Weights of a small transformer language model.
Size: 12 layers, width 128, MLP 512 SiLU, vocabulary 2048.
Architecture: LayerNorm before each block, biases, tied embeddings.
Training: a variant of SOAP for these matrices, 97M tokens, 5782 steps.
Each number is 500 + 25 x the weight over its row's rms, rounded and kept within 0 to 999. Layers, rows and columns count from 0. Numbers have three digits each. The size before them is the row's rms in percent of the matrix's.

# layer 9 attention value, 128x128, rms 0.14, rows 43-63, columns 64-127
105:504503501493538499519511494471442459500483510487501532472509476499508472489526514528505554498465505519484498531514501535477528508503518516471518469468508503486486492539416476506481482473486494
101:496505514541469538488514474505496512533538544446480516500527489521500472512502488482505516490443529508537522511548480464524505483511509499499518466473518487468472498498511532516506496508541501
100:495529484505581494539493530526491524484516477482483477504541529477511463534507504512515500509535505499471511521487475492473485484443479501492515491477544495511505490518552508490452531547480470
110:491492475456532493532463515513532492478505528510527458499457502472494515478513489556503457506510549509515516452489509484530524534529535511489496493475506476473474518518502498469492480494504485
103:472526541521506524514494575482504516468511501484520481521490507491524488483543484507516503478488499556471507481496521501462504488468519540508491474503494502558534502519477500523502467460525509
112:502504518501506535505490471501500489546509544501533460473494521503510518505545533471501556481469510485472494525508518506467481539486465472523498472549465532519497488468523509513539529496549517
098:554483526531507508521516476502544495473513481477534500476500487509492507472484462489550502500531436487545517493548476497454470533469466452461482497498474491469534500545473529501572504510474460
091:523532469460488504496512513557504509495552507466505492482453492496490469526485514481528478508515486518488482533493513553528485494498496480500506513490501473474498487529511543550487521439494538
101:465538465487480508559491504457550433470498511523541542504491499485544499532486525518532527504509513484498500537482513506512492505472497520513485477511485519554490487518496502515531506455477507
089:490491494462499479480544513525562486534484520533519487486524523476461471485486491509512481494510485463521524482500514557523486531500490456544531471503500496472489500508499521484467508485533526
104:491499518493547475522523468487492496518503569475512487495484490552487503531465499521498523513525521462468498492511471487485530517461479513471522515502484556489498479509474460539529536484497523
092:495493492478533477489467519485467510558498482471515461516496502525505472483506469476506506461507542491493504500537507573471507535494472566518456512483526509476500481457514486514523514473505515
106:472497488523503520465519496502454527521511529520519494478489534465500470497457567491487527523489486502469494484545472497465463457505515509567478498495495484491524515543481469522521476493498485
098:523503496505562475479491496466490492501523513512530473504518490507480466544507490456518535472466536503497518501500467454555524481526459467486503461527462486549438492501539507480495493490539520
095:489546482532500495510526534517494484503519474501521553456534486532502497499511508511515495516465516487504523485512528484522521466520464534483518518542523529506516482485510476480510505538454467
101:548462528480516511524530459468519469537521491518481500499458532443504501476514525501534490516518535528487489498487540513508545495511480515506492497513531512532534474481499479514529505556513472
091:508469491519444516543492466520474544500511482501472496530460488451484547507505510486513480483466534494488500520528501534490465515515506546502494473468518538481497508503473487489521494493487501
089:514508491529492510528482479541492530499544497528507486535510499470507513497499475488505483543454523436472491516463497485530463445549498474480494461496504471518498487460466528476473485494516515
098:488494462538526495495517530520531494479464518481508525487502506492508463520525504515489530488521493533476501546540502498570457494485524506544534499521536439544506500501515518500507474484522505
094:494532521488479494494473476446500463491478526497494502532441518499474498526501518481470505459557496498511498481537534505511502499534513513470507492482527463530485513511531485528459496515506505
103:488507462505508532481496521482481482517473499494530484520528486456487503508509511474511547529530495519495511485475495412525492489495496528497497514496479555463472489490555516483467501471476485
# layer 9 attention output (transposed), 128x128, rms 0.125, rows 43-63, columns 64-127
103:514470537498519520466475466513500553521526500550499473514490524502517526464506453494506433486526512473519486472519495486541459553444488486511485515469481529516507520478503481515497474556488459
100:491482493483449510506519564472476475450451473477517519510508504470503511501499520537507494498536480487499490495459523537467510447487548470523486490506484541494503520484507528447509516495504534
098:533489499534485474472516470518515446510505481527536484487481539496478479498469482508495522479494544503485493471578530480494519526521528504526491496530433499473479492492458483521522447457496513
117:528520517561519481457535492472501483513528466520507500499496545547543492523487506452487480497489446482461459528528476476498498464463545513547480471473490495507511482528512495507489490499481476
098:502499451457475462476521478502511486540434490523515480528511482521507510471464488500532474515521544508510492502493471475531501495531498492508506517470532474446527519471518502508481486520479495
111:525516493469475469480503522465492533463434506489489535497484444516503513529487452540478431520469456480514485483486428485499520435525494501464489537508520486497499490495485503469499508495457477
101:506500480478502537532486505503469495495465518486478490517504497504509499479510532510458526468478525506471534520434509479504493525534493519495491507543556481490466495494520486486498517521514535
092:515509556578505496513525528457509489496487485517495471515533511508501519475491483554480537489487514461505489469479499518480527531504439500505503495526499527519449499493496485469515481566517487
102:512477532490543467475520486588499518519464500489428507499503507469459486446502498498499504540488522504536457486520504464472509500508488519500508475469485482487518490497503480483446462541510504
094:497504494538490511506511502490491481499501495489472489539554484538531513523480523462448512482539459515528492473461496450506490482515507486507460522468492534507468545484470491509503530496461467
102:529466503492480456515477568508482533472487488492490528473508505508492506488530532500479475478496459495519494465485554545487470490534534489485455499485506469501504499500499534483513508526511483
101:498500513500471475516482466494522467431480507503476496489496534535483527448485485555496505515484497499491478508495491483519506481527496491475521498481531480506509515557499486488518439541492512
105:535494521480476507504514497513546483441488505510501518508518470506463514490460492520529507457537507536516508507447476468518528507479431497473558527538533530469544494470509511506448530496505484
102:458520488490480523509490469531488470457482453497484453485481492510473548499470490509459473500501422493454474512506484529481509501483568480509491531483475481534509476507489491537507488494516490
094:493497510462484485502515449492491517490494517573466475539527502482493512450482503522500520501516472521495496513506484474470487517494472475522486477497538501491450524526497498535531532450554523
102:502549501511519527464512502515457524489482556498476487500503510531525517505495506531523509473482512465553501542565462488512480533439551475484525501484482509480502540494507498463483509496481494
092:533505479512534538480548469452511479478514483515530493463488540533487491459514500537482474497496512504499523476517508530531467519506482464494515524560529481486511459536534522459505526509487511
087:494509474497519447502504494486481441485483478488518491473528453468524482484489505519506519457522466520513481482508516523458513538487527508486506496484475484495504525538528518546482464513499498
097:472509494501503536515488510531419489474502484506470513506471494478495518465499501457506492507497495520534485455496522483519504513487482481487510508525478505455481559477504511532505549536476511
088:504491452473503509508487510538527517483490498504490534509553465507514465453503459514545530567497496517499488505521459525505507475496455535535527499519489495500555486453517499481533538507503463
096:493478500466467481515500481524506493500542525506514508487530489490533488526488481507459487536525520476494518493502465549487539495525517445527485465492511448536486484510436474508497509507522523
# layer 9 attention query, 128x128, rms 0.123, rows 64-92, columns 64-127
108:528470490487507517524499554498516497533511521500538503456490505495481525531537502504513505478532557540541487505495500496474485499512515493518494484538461524503498504443427497497489489493533532
101:547493553497508530526496507466495490490487478541524505528488475439497498525476502520500518487527506498534521516514464520505459467508536475535471498486519511520471482491452546486496524469483516
111:522506471489464545509512475533490532487503519483515520517488500461560497491503490510476529546446523497484501457469515507566494488532527537489486527486450499507510514492461459502474504505527487
098:546524498498468487483513490479496515462483479500495518477470500511483497488526556492443487545520496587497502500429513528483515500500469486487508484485484526493476521500555486486505475498505487
109:519473509483486511521529449486506546510505477541523452497489513525474523508499482469470476486493513438544470507549478510485487486505503492518454496507487540469490511521503478473474520525523453
115:469498550515505554532507515462520494535493497510509490493539474515501494453481516480542536516519490528494568546503506532492473488513506484512461472482519458473463472469496529493451488523506525
095:504516503494524508521551492503464508507545521537501555479458500458526477521513510483489496473512519462485520483534471489490473511513462484500518595504553528522494560527518485481494509501495493
092:522521458512485496529530493513464485500484527540502481515479513508490506508475520532516478496531505501500507476487470507537506500474449444527474494529478476492498505505474483495456547514487493
104:504459504550517499533496551482526473522495501524441486475464529522505437478489479491531494480478522494494531502534524535518494495497488486504488533501499490487498476440446489516503483504489501
095:545552504446486474514495524492506542517501502494484528488476501484474523526497502505500485486473502501424503511483488504495555491522491491487519474495473529555510528523531517471505479505516478
097:481479537481475487545523499536547501520501518483534500501493521481484510487468480474543539491501484491499510496477537522499511476486480525480496509449452468516489490482478489478551500513515508
092:443491545451538502521481502484492492507535495538494509485504491521496470469514499475494504500462495517501524478462541509480471509497496482477487513476508531523511496480524469522500551469521553
099:457429459506527502509532480504534486480490514500501478476494487471479478562487479539455478492466493509530492477482485449482481519494533493506502501473494461474521537481495476498520542517503486
110:502490486507507538505505508463493521513475496523497507488497457472475481470517538479496486520544495495516481517482494491510534521528550505529465497582481505472486508492473517493457516471485485
107:482523521525505530480520485496482541516475480517482493511504489485504518510531501485503499485465559435517525531484517500560532495507502503526491492535506519499513476454497514536479481470505529
097:498489517491500522520528546516488511491456507542501533460505507496477479506507491514500469539541525466489553489499510479471503461520538498463489523486514481497542479484509549487469540485480528
095:509514473498546497494476496543525488521511502538476474478468500515474478504489526513512496501457567473509501558477493491527520482460534541499528475502478511530543482490504552505499508496482492
102:531485492458507520478510492471483499555491512511544473448495465511478509493449542511514513504483502543530500509505509527512485472505490510472488541512482515494534518431475506517496485527463513
099:459474507488493494503513509478508527510457522589524514479552523491516514492520515508489457510511493466522537486479516434478555476460506504473531492530518503451479518484495548491520499554483565
107:519482536475519497528514507507506528437519535479520513469493462469518513566483457513502539518552500514481489490494527514471494508526506492517459477536445493463498520454486522477505517524507503
103:503501485492542515500466535444525507498495512475503513550501502502499550534488481485458498508491492455498466507504472511555454510510482484477512483488466517496521511518505464475508497487507448
101:466489482488501448529501505474498521509489512445521477468463509466506533512541476519507497509491463532499494472505483504469487473524514489536543497475511517542496524508514478494460528507505489
112:457500520462522459472476474494496471510517525507512492498492527568455490496515496463477544542521501486500514489491508480466549513477541493494466483487507470493531533504507495476521507529515478
092:506455489459490476530540482534523473524509518474493526541505502549475511489522501472466497492461507505488499513496483507531467489507463465491483480481516476522518553460534491488539449497507528
095:505496506511490478511559544460486494465489537483519484492503514504507469483498451522523526539512489473497540510500497510491496476542476520473496530489504496511532490454478529503518532488486505
105:483459487483522475473477525496527507510529492517554503481547494492532500487488526490532550530520546565482555522524499497504523486450517483505533476523493511508520510476503488539482496528534514
101:498482474513513534496457516492513527533485503529478537512473518480501536495426512513474518507557459504479526539516426486493535503479544517507455501510513469530504501449464534468501497489512508
105:550477534506539475486473457503504463493489501513483502509533525493448459559519488514526493479458549525501504484492490517475525503516517493522501509499536509509513492496525457471515512510516503
103:538504501487483522514467478530479520527471538529535519541499521476500500493502490454495519486508527489523447495523471478523535514501536488501531518542495474490501516513441470514484492519576521
# layer 9 attention key, 128x128, rms 0.127, rows 64-92, columns 64-127
104:484511517496505501542528499464497550510530482555484484487451485526464529510490539491478516525493550498455549471468468483456493507518542493497470510516491494518479512522456505451499478522510534
099:489491469513508534500548504517532466521513466521532494538478455475470541478505510529498497496475480512460502479526439493489460449493538508514498475512532471489451499483479531508487490504500500
105:517472481483476552463503501506495518496518481488530501517506472504486486498491514525533514498456502494497478490500453506553482571538469502488468532527462496527540486514475489466482514479497520
095:523479483505478508427483469543493481506496505515523463512536501530519482524517550475527502570500497524495526490524516545490513499534549519464541508504476543488501527497508489483506525490499506
103:513487508521475516540509459476501551462508513513526508472507497479532534485540492481485510483446515515515487471488502519507486504528516534513495455519498574508448506470534473506462480532507462
117:512495488517454517536523512514525514540509501535471435496501505572457518446500501523503544504548509518501507542524508501487482490491500510496472479522534474494472496482448511498471504553493492
106:516505506513514466470509502469472480497532502487520517477491514477488485513555511427480458508491502487513498440504533459501487483509457455499550489535477553458493515494470506518490513523463507
097:531525507505523517436491472484531520547493512514525489509473501556477525475478497509496509472514501529501498472515456482491522491546495491482472503523486493486521495527487504515514480532457418
101:499518486495496495480495495467466534539528464509431490504474487538488510461537513465512495496468511498501505549462482499518490530493503505494483496535500461513511466483493509529502443540483486
093:513517505466508474496470470506498505490520514512473493498521535480498497557497542518487491470504464529506488466494505593465546503493504520468497474484491516498519544450469494519500489447535514
096:503535483511462535511459498536479463485543480493486494513518532528493510538492475509531522454489444508519534483479483484519469477495493557486471541531490479491465508490522488447492537501573474
096:473509554478490476474502530506465525506514497505464476481504523488503458490516482481525535512490548473509473473465580480444467464500490468474518516500506547466527541479507504479502510507475510
097:542490455486547540507513473513509512531553558503471541474478495478462461517502504476511466490490485524481472537455516470476539501473516478533483525515529471480522522544510469499520527495512473
107:513517500517473534479506545523521523561460497520475480519504499470510550520475529498512463495514506512546472511481480466508507452498489432497452528513470510510460463519474514481472486459479516
106:504460535534514506504523480484527492500456510536486534525469506496489542532525499501510480494476521509522492533503508534544470499487505523513459539526537476505505457475469488464503438503490527
096:458496487505477483437467537507461504552489528500452467495485482488479510510475501501487513474513512539491466513523524490484487460472516510497514513513510438511487500429416510524485516508449536
098:536481483516481437490458500525496508499513511485485515546518496500553502485459533506513480469517545504524512551515502483482466503456510503499475520436510495489524495498538518526518487531472539
099:479438513533515508494472467520479519489470506541512482468496550488525504482492494546506519531525506482470525495506502470497485519518558456471487511554532508502486489490468512499481463516476508
101:501508479507486510501504531510548525522501551569491492475484530516484519526499496483550497486500509500511529523522518473505526477475521498466504531488506473440502476471509500508520460464458533
114:491491472446504503511505497551527511497503497483499536460501507492459501554505483494468533504527528517507497480449511479477500501509513530512465524498460471480516512460480497442510427482502481
100:543464496476497524487490515466511510521525483506564547489496517469535467535489502472515478479527490479507514492495488516528510489479486491528514486528484507478467522539526460473446520460504481
104:476504489478509420510499492498489511457537494481473521449519494487477502525500471493526486498494468519428470484495516525494539503571489471521493499511479498519514516520516495505485489493551478
108:477470515510482499498514495496574531530512545508475511492528486531485511493499474526489542525515499517525511487471514449491489536474528531510509487497507545496503496487550468483495504463521534
088:437484511521519528488514442469495476484569492479500475495541488478515491517523491464491512506493518523556503499518449553544513488506516476499553494526501507496499541527507492540526510488470506
093:499515546504501511482481476518526469475459531464480467472520528503445511511534489494476517515496482503533494495489472486511490504473522528514477536536531463438502498470467544451514535528488529
105:475476442502488488527512516521511513489454510530478503501536500520476500556480510535537496526571523513498490510491486462507481501484534503482495500446497483511507560474498476509515441520515499
101:498431456487523481526506554501482514536535488518504490539462506473547525505483547553505520504528456470514523524529490479472517493493523483496487498526549470510511507465509544499502440527526462
109:481501507445505450511511479480493468500521506488501500501513543504451518489501512500511508510466538524492495497513522498498526504531541526486504483492554443498481476463529472505531511476551530
100:489505507496500504514525487498494498494523473536546514528508506485504551566508467507515492505514544516504480480486480494511534502503482516503523517504472444484500497524522493460522482501515533